Each number is 500 + 40 x the weight over its row's rms, rounded and kept within 0 to 999. Layers, rows and columns count from 0. Numbers have three digits each. The size before them is the row's rms in percent of the matrix's.

# q: layer 17 attention query, 256x256, rms 0.156, rows 0-39,64-103,128-167,192-231, columns 192-255
# k: layer 17 attention key, 64x256, rms 0.114, rows 0-39, columns 192-255
q0 100:529452539518581548453538481535542514470518481523531480586446503466517498547505455460440440522526555517555510538551537548512512436481495524475491529545520498468505464510544491519495471561502469
q64 087:505534508557486419428514503467565497459506483436560466522455445545517482504570452519469492520512516516480488448528460524486513482537493545501487481534507488508497466482479465459470459489541571
q128 102:527518540453533489463541475509499456488487468489528515534512511544507485538499456509514497535542552545505536507490529504480503469499470520562454529515561517465539498560529513564464481566502457
q192 108:479517489503496473502500508527499545574519470462490494490476507436480576432502454520451516560525537473454445534497479555492483409545445448512476512449467518581481468535509491493486506463595515
k0 092:581469547504502401498476486466528507509598456504496466533514492468519557509607443528494536484522546448521442490536543560428531474484487551523433436539487509466556558491554508539485474502454553
q1 101:518496443508463469511555478444540416569432542453516511495499525533458471527489529517499517520526526518478498531459482479450493529472555431514487434513494482540556437480464529402517492495505499
q65 084:490508435519397426548617470470542439506482463473556531535465533463512513555502520485515461479552399482494501488517457511500450506509475557566480492488448498523533418543488483492538460507515502
q129 108:490458588550448525506535519368491452500485493564527466532578478501511498518564442528477540554460533458539486528536538486472432488435493523460493478508503456492441484569513496522481516529500546
q193 111:474403527507484414554526541484418479511483470485469535504441528485487509534530474518517479511424487589505472538544501585499470471489498430466523593555468531486497520547465514461468466485519525
k1 102:494507504520599570516502524484557475446542490479536503502486507532522536521500487505570538428471468472574485488506509470538529532518411496534482458519461525469439532482506494453539458526490566
q2 115:472505418550550570492592529467465477547467517509461523464451465538513457479571533470514486532444559523514532516612461529487502459507550454474483451473479447436471589511467448492417469527523508
q66 105:514560402492541511458540452463530439518492399457456443506477552545524499480450509460572445491500607568502545514466498494476484556483530414442545470530520510427459473606502551527480502444521516
q130 102:539522483480543506511557492568379554509488481486586514499421551462456553502528501497584496504521537477506496470485468472426521494516489493542452497474491526502471474481521515468481458509455542
q194 106:423552476514502533464506530534545517534521476482519523464558493507544541508510455522545483434467554522514494436455524514554558583507421435499445507490506522545525482466436530483528499518445541
k2 104:499482551433492571506557543489466487471483553515498505549434553506436514502489419511463475486567551468532445464512533496489544553564553493541515552500542537528475580530503514488515514473484478
q3 104:572532472477564497514449467455525512529520570458587507469542520499473498482460499482526500476540483517466483499538473516525450481485559492428447474486576481557453450475446521518481514488472474
q67 077:569503518529404514515447503534496486501498532545554536430546517467497490461511461486452514511453568556449464476558595440498474453513421482533491483502517468478506496535483493509476473514514512
q131 104:554521488481534584514460481433516533415488491536549473488467483569447503492506483514554505494525571510459381544446433474455479552482479488459427495505527490535519422482476461462463541520480482
q195 107:581524434505557483489518512577545516615513496512511542525491510491486477569444515493552425484503588482576431560592432531514499518533502458468526518499468469520476567541495512463517564517492483
k3 093:452448524496450482526508524470543461489516543519449491490408443524494484518554509446435486491404596421537518534547498520542496503480511547501506526463583501502489499477475597524527503473533598
q4 097:509404535502518497431560490474542495526541485580474557415521485542490534472431497513463520474452563467524477485461471575474461500474544502450467527560481452476505524493549481518555567545551486
q68 089:469496494472500505589516494522474485476547517481522493530486448482433503481469549521473542535480513559518509498462534526427521507516532457491544494505464542519468444463490581505462521456492444
q132 104:535474548467528522497523555476593573591469519487601475460483486560443411430473474553484513528508427506522517463435538449513500571434510475509469477536497568492483504486496520526520558473529496
q196 106:610473553516461535455495476449430496509506490532482504456551546492463408525514581531437474492491484482476522481445465559554488451536518490541454521490555557444523494500490590578539610530505485
k4 097:573531467501516562422509497459457489496474456457416569511469501497539502526465494490542527552516505425519478449488488524539518515453487472484491466493412487431495552480485537514492525464508516
q5 105:556553556460496495452490507496421512546461513482505456501473506512512513515549493464415524511455468513473575551556533501570499507528476531512529503510433542527541529446485462447500604491492562
q69 073:478560503529513537467490509493536451496445495559525516507414466550522463525573457468547435485527454508503492521428438473520434525525527479534536481508529457430473512443472515531507527519493483
q133 107:570545551582511489504497530497503486515469496447467503468487467526553437467559484490473497521472455551489534458486502479482467505475525491457466454527514496525516542495486457371519459511524478
q197 104:500531477539505523540512505469502545491447565455458471473511452492433454535539532473446506572491465476523478471550494503531530451486511515469473497574558417519579557505494505452477467500542527
k5 097:534483481433530533490582520514527471565476494436524489486480477534492466575550471437443524563545490484466517496565434537533484535544507529513464556516550533515523493473535479454459492468542443
q6 093:556505526481502553498505495483469508510496483551515499491487512493444486456581488487452596471493527478474500424550483505522552513539505450498471491586565543424479533523504528507550477544475414
q70 087:543455524479527506434519500461440520464531531515528538522445501478494498495418520508406524536522487438563515492524571515485505533502452542524417532544456459496540514519532567580547566523459487
q134 112:509496474510529523506465476484485477504493466473517503546543509515506473494546404458501466445504501524523432468577555460535515526556501515538525485509465431490460520509523393416483526464549468
q198 104:410493406584517426511564433459508519524489545457488505586510594450532489453547457501462501387533489431490468480545519472457545522542469508518490471497551507482477565518495450475445460525539474
k6 101:483544550598508531550428583500493527504395520513466477552519500494488460551526552493540501496490463488509554520492447443483444495498573504372515507529498408546447564523515487452519446517510470
q7 105:517515473520397496463542485479557437548481498552410454461502473541566442519484505508486564536524505526514619503563479551474499440417478475489510525500446497507504504487492549541501457500492489
q71 087:503556441518451567518531492442492444548491487539425462515521467503495449486545475445476462564530480546510533446507489489534487514510491468505543512507422420545520510544466463537461493439504440
q135 090:513519464454459430496490525524557443452487520529459498475414520570521459525570516504457540607562528426465535488468494439498416466494492491427472489487479489501497517487504508477478454521460483
q199 108:507499470494469508436543449479500499483471493544505470483478509456557480487468563451515507550531519513483522525443544511406504447565447481508540537511487503559480536442526548471542509446481456
k7 096:485429512513434504504567531511535581471542464504545514520493530463387544520529504525507518549503577506502468507579575448504525430515492456491511558529509503539482592492451496445575517518402539
q8 097:490551508533520436450538515434534492488513500489520490493535477502502508533481438567464578552491430485494532520504487506558543561602481448458527454496497443561489486521507479441531500490497589
q72 082:433486514521527502489504483492377513540523487493548507517550456514526439410478501520449516487489427438474582468559502548456468572500460482533424493475437451563533528540580466511540550502497511
q136 102:516590446504479503549560432460443476501566492483513465526501496486530500514482464463471427460529495498513515529518520462495471496518537463584484488491531475492545512556499378542538489496511522
q200 105:483558494602500545518531420461455523537488470430510507510510527498516480491504484524436503585552498439478490447519418498496440556499476559534513507514418486485493501538520458493544532564502560
k8 096:528457469537536471543446433511487502520516463431603488524530509530483521511489474453473530566534534518532497501452501476498560451555524554512497487530454481493453589531526533482516470518490530
q9 103:556533486422510502476433459422537516515517471456508541511491540532508540542486445456500486457479513480497513465489522468550563450462502452559486521466434550485529409493468513492480490472497497
q73 075:521455500499419531531533484469526529460405466524441450491494491574462484552529482470441532466488522480524490523541510500525406426525456499437450528527455495526477556484455445510469508475408538
q137 098:584508481533613521503481496453520516521484490469510510538517571484484489487472565399469409522470452454455415512497524500526449462579544493553486527522580500489465499523475526513467546459467446
q201 110:478522494505580495508562483484477488484519549463481562560524453528456472503450452569521494472526449517551514531537529480572595497557513470496470479450472504481522486512466571510520519504518511
k9 095:534539529556439509564562574422455462479478551498462521492512484476509483435534483486430537466485440540535514557507442492509520472468562501511548559494564476471441482482519480533490479392549499
q10 092:439487481523545458510484548518489468501497439470432511512495512442511546532550566468495548513496477505474494513476460487579529528489528550512523515435517535520497459553504487448482476511509536
q74 078:585492483444499504540491532510532456485443503564515488479534558552511586534479506477496464554472516447497542471528494528569483454505462508538446489435531545498586524462526507469489469521519457
q138 115:509559464498507501538577467483479393455546525463437504474525493458542493435506521509399547456535491476453466514583466458494496473563496555524514480492469505503502464466479507529514502501518477
q202 099:492597503496464465572554430494548468432454422479467484497543542548502530465489559473463536524496496481487532502518451456535450477476444495536465460473513466541474488544495439511547539480515466
k10 096:538457470438488459547374592558482519459501484454511553496513461495552502453446514539537502542541491530512459498503479412496478476536514501525542447503535463542513508507554482467387515491517495
q11 104:496545530477517514477424453615440547487424420561507517519523624511552539538487459484535461531487565435563482544484504473556463417500500510515540412447448499506472499538479531543488497478520491
q75 081:509557439519507512485524545569479525531516471488440467569483490526522533500470504456566480479465453500467464552491522476487492515537480494486493483491519560423502612510474445517505498521478460
q139 098:469527490526458515449533432493519510578477502516573507497598493497475507450549539589507555555471506535503483512484555512506549429401396516532508459463503488519511469469509526521476476493556443
q203 107:480530548408529472510521585510518556483491491535505488523529542507470516417582454442557487529461462523502478489528504423440492427525485487460505486550518452522437483506524511483500533485478468
k11 100:517484553562493486429556540464473541532474381560477503492561522503462469507448503492458421504512520510512527519472512467532428418532558508531489488544478466527469498453508498456546497495473519
q12 109:516511413522491556479542466499475450518486443518444404457503542488508533514503548403522460497491560484437518438490509548475491506509413486444529450585473557496511550535484497486471591404569469
q76 089:555503441447553464497550427499537501625523462464410485514503517556596497486464454480486494457492507502521586487491489463436534441509493370509527457532522535499490473568427499496493458473480510
q140 110:571503514546469482549520482494516486537517506495468505496468467474456505550529568515490516493560555519518458542547536524536522500477522487498514428402508479518521423551489502489519468465523522
q204 099:532599462474490553463483472514504473499529468523462518532535474492519575455469494534510489497492535428558417499471544493547529505482497535500542537469441431358591510526470587563544512485537505
k12 104:533467576531480581428557453476589448416475524505479495528446528480501499531524529453479527553552558541480458490563577445481465495561517485460489458509528506495548524531508493432484416470485546
q13 097:510526461498551468492521447491428477460528569494615543537527546505501518493465577474520469482532537489497557554511556505507472486546582552475522485523531525561557507466491485526493478532510557
q77 080:461493495441496451486479500443448460431441523497540538473536424492554549495494427522448532512530556454542474503500545576511518515479524537484532496577577466590440427530480493402578482495560434
q141 104:453477521539551450498428585490500466449483435520469486530532506552429426544520570516474514469488442460498511537524527388511503508541519450455541482463512474470415518457504470506529494444479493
q205 113:502531547465493539459527433477530534511485525508470457540516511463556534488460469518508546506493568493518501439542575486516504494453536522541490471525494426479502479515475549467452443462551466
k13 096:518561461521481502499446500494495495549433503465514492562525533516494504497509543545523521421514541446513494502531570510501490557440500545528459498489405547437383460408490498450512586496467448
q14 107:510556445462489545499578533461544518531437524475481465413449453568491510529554521586487474472484497467524487448457573531559473509420498418432579506496543523466470470567493531453469424443468474
q78 083:540523442444494546591477437460591468516463519479509457482542468567519509533463492469455408475458488499491492536495471499466459532452540499572461485516523555510513461573470557475449476535543553
q142 107:599587538499538562488517531525538520489464481505514498519482492503438438502470487538481459536445511472463458502513540497483558504517419455526459534531496459525527457510501478510524516530508516
q206 103:563565504502585529553500453526500452489525524559494497454507506517397506469489553586436483525505548516485442481531475546535478528510453489541529462399496491446533496475508458488497489496492478
k14 097:556538495524516561530517476427571525547443458490540480507478405498531464483498549528537489485373516585492455494475512488606505453426510581464471426566555514435509470475496433479531516495508480
q15 102:489512507512482449467479492446522477571475501512471525479478459505493392546559515512472453438490473494590509518510483432467509532544489434543488503503440492481540540484483488492532588499532632
q79 090:486435498565570515490515508437512458474522444533510470466537459489425396572553490479538517553554513468469561524530496532511514402516498466543580526504539510404494559514507506522495448409474557
q143 107:478475517489542488454479526534541543608454500571596508529546463460503384551503520541556347492466539516532558482513569523474560543478474497533559466500471454505469400438544463488490569537483495
q207 089:496492528427554468524503558480584459571555462492543468546518439523529492521495518492494451484505458531467542420499551518534520500502509501533493476541503508521589465472482518595515546510518472
k15 098:481468508546470506530487628496490513554478437494460525551501437497478529512530511436501504436490497459515474510456530566477511506481484518474481542482526470516426497455525446549543511465507489
q16 098:492452463522518421430465637533467541467489537482485496505508477432525491498493544548495454519480500565432473514468478607496542489476458481502447495499522539483485499452531541515531475503564492
q80 085:463524482503493538540465508560504508505493511490563556434476539518503611553448517501482445489468496452461545440498492414404513413474502530535452467454491550475433523492443459537499521519479557
q144 106:527461495555424462481501514414579518464543465519505522514457491441488446499607497548524553507506446544483549486493503600525497500494488478506475466490476465500513540509573446504490453521567498
q208 105:559518569426437492531482463486541496490513475520549465499427499495514502537605513559540497528471495494532500517488518425461536532499522549493446527480502444533495445511546449504507469508547491
k16 098:455525467489548565509482497497502527567554475504459463498460566458504523510549443453531542470518472454522477458500473511545453516494497485473513515565449594435431500427566532478507478529546460
q17 105:523492461393568525484511461495474557435504485538528510481479503503546580499522550510568551469510471500502510575493511447505540535548431518523488504470487484439479459514507509509472473487551505
q81 087:419451503551542587511458530443569480530487504470515502476522546554517434554501537476497621471443575514578484456479508476534569482477588483492499446458510602413492479422526489552478459494503522
q145 127:514461527430472516481478441525441472440531479482558506475473502515480539483467478531544492510489503583529466585424510561459541530518495525507529521471462515485420511480587507503530486490481465
q209 109:587485563471485553512546519463476612466525482516585474508509515534503500548427560566498509493519500508569519567446522522472504498479517489564517492486506511478474493498567559507580463453534451
k17 110:499459474538488512524450470524514512490463453551497514497442529529456581525473522512447436497549558500484494449424531443508547490505466508549498544485502536522540537516576498457564455481453460
q18 096:508533534422538466457521516515476536556538450444557478527488526486464524488416474516491434488504552498452533424470502504426457532460459482514438532489532553490497529524464523439544549529548514
q82 088:552447598526485506520566544566570468503562544511547513569538500469422470461472523466534512532542529454530431460488515466511440493489496558512476500480503546539500519505528503563481506525484523
q146 096:521511502477559372473517547500547533476514502516498530437608543487453451506499546581514562545499436592535495456430494488475473461595518462494489540436561532453514469474521519532466509478527468
q210 111:471550486510532483474426455446546487493512504451467583499453527454484541469492481514482496567537484472486525448509459500458530471498448464497456515488477564519558586494479491508501573486504584
k18 098:555501451454521543484433493523401551537476525524474517493514471498487510488461546525417510549488529559514507490555421528579501502493534536442539405511436453495565589483449465526549453528477488
q19 110:529453510494525495419520529521525493484492556459478526507533495438388505550517496491586494498441516542563450496505552505496462464503515487481435485519497466493454594528454462510498499546440413
q83 091:496502561512516540516427529559542519465491522514488549499520513441480532533459450550469533524501484473523450531590534520508493526470457539488531488468493472525508489513526500528464480524438510
q147 101:510545475491490562542592509514491585463528497513502499430512518475464577575488509496532506484499500566535491570477583458507493449489400504558543511508517529469525595543479522466499530445444442
q211 105:480509450502528551496487500517547502556495529426500539517457489546455515542460466491529533533530448402500565512487479511484541489554527546484433524436438519527537531581506442497527431481493474
k19 109:494547424567459458534480507439452511505501496502511529442546490455505542490516479500535502562502575519574500492562489538483516491509516480549464577439465501541497461502511460536478488472552443
q20 114:543555487466493417460534518511519504470510586500529565574418503503507509470563518538545517513531476482525505513443515501521520568506551525500500473504539476502542487454496528498551553512567487
q84 078:529553472448527456554483585507584492531532538501520546472496444465540528509547541521490496550540501518475480581437488501561527489441541502545447491529502471521511494480515548503544531500510499
q148 098:415577499516427475490635496536528541499506447526457518466485502540478501462524518542483502476515474458530505536430454432556479490458489505494444525463471513566518429513504491450529516510568503
q212 108:447448473484482524570492482468483512543499478502495482485439439499471540507504555613476546563474508474577442524460559462525480461480548495550519463526473510437494564433563516520476423451632481
k20 110:501526456439472479532534475550482462527516524474515506524500494510540484509480531522479541542515466487524498508487470514488498579558573483480490521482452596496510508429456526550455501498551511
q21 105:513489486520458444507443474455442523518456463486461498449474510498440504504487490500537531391501494506506486534440492527554456550467436492502505518621494472534536502511559499572508501495525455
q85 080:507454544558550560534435515558559469496559516522481525442487527486515545466534460481499517483515454495509441510489459471499451478482459530476475592481504516580484532488500453509483552524479464
q149 100:476490506478426411511527462464481495480521512456432557490527488508540476490448489469423491487527466545472550455554474477516541456498479538440461543511453517591501467440468556495532507508453481
q213 110:479451485529533541587562517485457452517539503582511527449506432502550458452553482458469490457457510468481470457531543440548463433519450474432457493546454465493468487499515455448533491530532531
k21 101:473533503561521475504552535519511482427453428495462540475448535505491523553542520526542533501512475487500444546526449549465523472588497544481460575479510385536501513473441490543522398457440535
q22 099:494548494488477494549529483426502479541542538489503531461509448508499477539520513395551487519527502550491495516496547446461498526533509404535546488566598440522488460536477514497580518498547509
q86 082:508543478524478403496484554533494504370551538527570468509502525495475491450560588467546491513538513551507473527450561550518482566422543501454436537506602462494485512527515524515612522491500480
q150 104:513426486458549554619542470405486468547446482541414469464550486446448520534501527480493482442533511530535464515509521505506489478515516470520480537507499497492496569484467524537472465433510548
q214 112:501495514430464416531494511563525500482513516522522525480477474513527480564525503477467468487514508615535469478532531455544467449473508423509528499487467482529488398487576532542568523487521458
k22 102:474530486470569501435491460481576469538543473475495512511484461513502457475452531493571505477533454527496541508536470547467507517416553476488410569493502502412463500547480498461521462486507544
q23 115:555565464453420472478444604508496569453530519486587506514515539559506520604438462481540578499490459489509591542480531468441543528485477513481528494494498509499532413546510501564499471492544524
q87 083:481525411504505594498496513504554531484487533508559425518466429522450500477493448529481465449513547539509473517508490549517554524486525510449502513518450468529473431544532514578405472521515547
q151 103:568548497477457514505448473542512498532503510495626489532482530541556454527423561480439455432444475521553494512513535523549547506535509486531502474409477518501447481494476510493489507461551414
q215 106:553361495474500501491488436507510478472472543541510528500482518520489519477461571467478474528553514493494530483557470489457466473500568451563530455541442519496485501443469482528474448544502502
k23 097:549497547508506479479468498546529562494513470459404566491454471505580459498527491523504441470491517487579465486477503451536539468495545460534500435521449577505466473526494480457463490533487484
q24 103:469464537491430475495512486525407520472572505532535467509496498500487456497544517545499607473526541481456485553549472475472517458611498537554477490461518468503522596458506533556492516454487464
q88 082:516472508553501535509492463519464510512451441532485485500525528557411479497508529437445501504536455458512452495543490388550525454502500503540453550456457480518516479476472479469498586493541494
q152 109:507458520469464452491539542430555502373533494485462475520455500474444484502554452537516532536512508474517500542512506526513634443493526577484465480464498495426522528474517461524513423524516567
q216 099:473489545490566493551500437513510458526466477481432470565531475432467507469489445425565637501514480455413490482510502514488476545457463516462542453397512541536536493486551519493488460523510471
k24 100:527502468536498428530549559470535523461510516539597554509550514389472532523492519463527517506537507494525469459487542532535523459467498500498475469391501530551549525514504522548528592580446531
q25 113:543492483549557478501463480480501538558504561477504505431524520519488451390487555502524503476526474422528505503524435467465530461615486463552485482474498463517483407444503444507517428485463432
q89 075:489545565497485513544535511472546562531461506565480490519509533452482494491424387457548463506519538492535499453526507466525478473543450458457532503444563521434434484469502462447531525545509515
q153 109:470511558521527504603509491579481490482516502490546518482418494442404489443446543512482531485515492452494574492492468498509550538510536472541528561548502481486457527513463490602423479494563471
q217 109:576578475530569563449536500530474419448500498464497496483487488525519470445440532496491497514534469464549508457497478446528553521465510501442469479519494539509489499428468506486558560541559521
k25 100:482546529540491516465546496522517481492494538533540508501533499482440490487492438494528426533556457420556496533462473438446530481510528514513424488533508430467521532494492491462453537472433472
q26 100:542537467470459524489452474470501531554483413484475519507493476527514566455534515476495456449491491546559490545518572493471459438453527437443545441436451557542496474495511504516443409473534482
q90 087:459477538515489465484499416453514463497483552496476466512468488465539568572560489445441451543478530561500523510534500405480493455495507531539510509493480490484514472562466532424429434482536527
q154 111:448433508533530412538483511512466473420479456463406493495533546487484501494577501567516543483526470517467509541455470508491489420494556471490495514479456485545458496504478511504493420475455511
q218 106:568452486459495461506447500521517427503500504560514551514490446499437484523512503574490521487449495453515534486518519597492528446545548525443509490455405516495501521551544502551528461530502513
k26 105:512454492486512519496495482478460516439520485566472440544507518571473461510517499563525547436562578450485481491477580536518543508544481481567536449465470538491409521454519514526503537534477470
q27 102:492519472564473512523480475465556502577543497541538568476520478538523491465485528467476445519478415521455496489465506494554472518499457522480477457490477483426556543524496501529503542523518524
q91 089:532634483457435505522487446514471487558475505418416485474461554513473500490506553451493437471518516466490527568471495456531512507456458512606521457470524493486506445567520520478566513508460514
q155 100:488459468581550477480577492509557472545493495549456476476482473519530486495452466491523544493511556526542572461499565536448523411426442477498497464475427503480464473517517528505511452493487479
q219 104:469538504495482487483538473478482432532457473549478557518537485535458519464518453490548522433493493474535475519492521495509533508472487571492487464519509394473444520481495492453492457470537458
k27 104:502484480511486528458440521485517460523497464530511488534486525551509400495469418549527556539515547549472438470489488554448527482537511545494529444436534536549450481547473496481482479498565548
q28 102:429420507580492502477506547480488494484554482475482484531507536467468463496530477480470512499540465480512468494579518504441563564504430575539500480427535551464557419461458451485498504504588526
q92 082:464430499554533571522540504544508485551530501464469492502529522491476550461504484519448514513514520509502472535488463537404453499479443527495523507451508520535471465489459518555473470486538536
q156 117:381485557553451449571475400509456469548500513452472524495477492481500473563512479445529535556493444462518439470550507479493490491423468592521474482503458473452521559523469421529527403519549570
q220 103:508490515484573445514513531507453611487556481485468568487550492500533494523504457470476464469513499603496545474467509549515533482467489506516424612560519460503503507455517481530490492560542600
k28 108:417479495517544487476447497470467530445450570436485475469523510454499490468510549514542478490514463541511465561479459548483525465445499517456472466522529483469479589425444444532496464485500441
q29 107:504527546466498464552445486560439470477510483482523476493478510459500509416494519527541563536495551564464504580521474539507528535531533476480591559547510484502556534503480592476495528507448572
q93 082:532491439467462499511525503510514469544578563509491568532537511507525454538469472450565487444426520489580469508489575536506504474490532510499499544521513478501473553469524550470481469565573552
q157 113:470451502465493544585505514507501475506486486496484526464501460433448506480464500489547510550463511560501551568492529505506563485474500439516611479487527542485462576486539517509526502419555466
q221 102:485519590439505468513548492512494548558466470568464452494569501536509453523594473536536459523454573520441517446557494519495541421440449455530523467475409564459454496504521497596477467443512486
k29 105:539444527497471497490462482432415504534496534513560545529519500564476612486523524461532485479462496502556410555556538515472471477487481485532517504477540519489504509493506493488496525488489481
q30 106:481552536466506524508489513593511473479556539511459520576558533456488509441538473532490537541492472448527430490465466473485551477526537575568521583511445425495445470476536509501503511517476426
q94 087:408484529552533492482482456475431513408548529510433557469525515449501526391526421501543520545515470471443432479469461519477541473525519499510507513473531446468476582484473542487519501516520434
q158 102:457588524549484501567474525570532505488486531448516521511500508494542540502477415542502493510509480479467507507504514481527481459471484451470502567550454528490524464440562542532490481481511388
q222 101:477509519562573518488491506502427489426507487546566511523541422540444493504529483496459443493502607446509409464471499495482523569453460464486482564510485421505497491449489474488562487486508482
k30 111:480549448551481488509512522425530414498458427503526561466534508496458536515446533420566486537568452545439496555492516501475566547489424500555510527517425511462450520504464519496479510470575544
q31 100:521537569446499523553538547518521531473456446434559514516515587472460396585464512551504559478558493455521540486487456473521505534507459507488509537559475446513493411477532443486481549465447501
q95 084:512606500513507533452493494558420484472521457506482497525543523530563533498472481496584452450454477476448568473477516518466554539514513486510576493447549450575453485531490472442525476483535461
q159 104:507542538464461555540580533496449517471517442456543505488464515532525516538524466574531401480472491439503554512463460529490476457480456532458487485456482518466562493520543499502545499545450527
q223 104:467476491458474493544515427484458545499570504515538544475513554509476602481382525496555466556550505515515520436442507523461491513452514534584533513471499453414504562433503479491549471453517493
k31 104:550554561448484490541522503506531457524530531508485537476479510459507545500556435532425574495491513484431450456452511474447560505510450402537515530499551517505532483513477489539554497509510545
q32 102:509448530534487523449520591525591538496516531481466529521542477474507557470534426474546485575499473496536559503482492567546491556517480493456525479483498525508569499488493459502476432531513614
q96 088:413444572485507522552521526521449514454492440553537545485507421490449439551557477500526523564558578481553527511491542459488514531491469513464534522505559488518481477524518416460464434444422547
q160 110:461570501502529473530616554535486508523501516478509536520569570478512484464493434408483465486493492517518491470492459441500524515502495473510591531515527495525530413534422455533535547483458466
q224 121:463503522524469462522524522421500515503519481486486453446593482476454457458459444518530502487501460492532529454493471502510560570508504513521490474481530421560537409512468484447499516550473513
k32 114:457486530502472466526466516517447583486439553475462524466506466460495554448523480520513484463447444471495526473409455517419493481515536508489502495481504492534521535513475494494487522477503436
q33 093:459526531513479343457489578509529500544568440439554517543507540492517522388490499456537532492411472481529542460521584527498544507479475553506556460448529539469489492564558488464483411572454483
q97 085:530519458510500449538519598482484522480488486446511450591505478527517472469507502470537498537463511536444577517468518499472503491521539525476560431515569502496454466564524467457507525485414543
q161 111:533497475529548508443415484574486493533416512406565484522463527474545491486458555443509549431530491540439544520476465453497533512514533485496506432525431470486482556531491457516400485536472485
q225 106:518499503552451493500472520443504511596471498484492499548523517452468576495497494418438518440538441456473474514443493539484515481488572476471484501503504493524555452548450469494491502492543569
k33 096:470495518501505495476502475443497540495474511526396481479526451430524446465511543429499529505479501497465470544537479498439572552537582468530504485511486478541520460522500535464511474542441493
q34 113:464507462476529454493443515554456480565471459469448486489494508595524554516457545564486443481463505463563492502508518563583451529485502434473473511521488522471467517449488432535444559484481558
q98 086:495497511469525512549522495436497490512570474478558445456546486484482465512558406517489470506567533524501480451488436491574498512494469487484493452455553506440504521508511448502522428453463496
q162 101:452487485455497408487417445569526480507489442509510550496460510451467578445523494549555481464504539459509530424581421498551495517557534494466413512477511526540500539552506482547475440562413603
q226 109:458422524555492424483487465515429502528482572515519484471432537510495533504561471527554522525433541520539442507515498573464480462414462515526487541476519528530473436458500585466433504462462475
k34 098:485509512458525476467492516625549501523464487553517488473516473469505522488513520539503556412478506494508483494509509402502480573494489507517575499509472601535507573495514532503596516500408549
q35 098:510460457567495436435502514517502518453475476497497499530538440445534456470575472519543487507502548469453499422471465503557511495498488527519468542505519519517484512506505503555496503457490512
q99 088:494570434440454462480452571595523450570483520495475519501487491491599485557498573443503438423546480555542546481490478547481545533480489471585417466440447538501487505576488508435488575454554527
q163 106:424448593586522498485537487568441458458520454479459554490532475480501387523570527470502384525466509541463521448502460498511511542487481553518476494573571515510512494497491502488501475490502515
q227 104:541537505526472511482447487492479528467533516539481488474500535524406509511461475498450365517525503521468466453546522485464486488550424561479498512530489424538483493522471459488519528520511542
k35 096:483533524445569491494498510511573442482446506468527483489491527500497443493532552453502446497485524472546529504442461535451501516505466496479552435545570517477457490538471473421490547499454574
q36 101:520508500514482525441583594531514479499517520486506482495448495545448491495525433555488550503551476550531561536528531460470466487519478494481462535415523492531491416492506549456495526467551464
q100 087:524479529485464578531403525459556550463477507550521479445498576498456520561481482504571543507501486542526438541481485542493488467540503428530501479491474539432501460521530468529512500490439539
q164 107:525461508439456500509467501472402494515491520461538525466476481574499506592481546489458582552502479515476503508483522461522447543542500484471488532449442515531522502483460545418449530503496549
q228 100:472487444488542467500533431457564547510475592574479535490480504477538528518473466453490499481555482545504472563450520459424496477491443570502544397542498534455495456536477476483491597487506519
k36 099:468577435517495449479436469557486524507575484509494496491542488501536485470478535500545507464537404514544503495561465506499568447487513507512518495537510521485503448469475412497431487441552532
q37 096:471554514472515482478530477502526430463525516449402552486509479530554493572431503504454489460453527575489534460478529482470546516471460436472582502536544465489517522489498581426473527515553488
q101 077:502500417511537494483496466487483477524469461479473494509407502489543544507565529487446538485481516538508542448485522494502453477540525482495463457558466504496434521486440502490449522439499477
q165 109:461477449476462435545444582523522529435505560493514529592508471508495470523496474489326550532502466525560501472481546546450550510505445515489544602513474425536519460478537515475462496562539547
q229 103:460516509418475501485470485586561497454541507524447461509549459502536519505484520570441483480517503543532485461567507483490564460460497535455510516536499422532587517470475474439483464532529427
k37 098:533402492518533546512450553524530501562542461501504521546470490454407537515513551522548537510535471492486485527520495534476472505441533506489452571562483468479577512571520492487466434496528516
q38 103:409496477493587513514571515461572539466534521492626407547550412569543471485460461438468527511502485478526512573475487545530559534453538537479504489498484437534535498479475452471516496571534463
q102 096:528416521562521593481473466518577521525465497517520461528507510485435447517501491518436574559541563527580474437498510527488508532467556473475475507405509479525517442447528505485495461546477498
q166 097:501523457512543526471445541475477503494531514552462400501542460432534460463494495473493556474556543430485559483573499480460466466543540525466556547468549522532474480524469580565468488478464505
q230 102:432457535500525523546501519483526436554444508490515476463476530492501528461441458485505481461514584463534444493487548491422517535516481419507530525466507482538514577431482512579409496553521405
k38 099:479468485511496482476535575505535543557456506508580534476473515464516480486469452511510578476479471523428534480502464494522489518506457490482518635413462477512473432391533509561485523474499500
q39 100:470500521560504422556405588478559448539506489470508546433473545489449474476545488500445527534528513492482432399527550511508532488532509481474497465501501495524547440524442454564555497516475506
q103 088:566489502446561387534443523484518519453529514472510502440448527434470414439487531553519562429504554548482502502498553498464520507532495488398442471531572435409527475476494613433523479464489438
q167 096:473519478515413521499532490463501406423543546516520518445470519529463589464499508515471548575407594470438547475522499560540483534498464502457415463383438513492578560505517474554516489499577459
q231 101:463426469588503438451555533459469482586546458468460525521488568549496466530468460481554523570488512484496491469509528545467516499412522473520464455444516504507507435489521464485480552523566565
k39 095:521516479452564550397472478482488428378524462455517474545497604444531499516440484516508581470508551474465477435528507474530496520486459536550525494511511481497512482487431544528500554524576481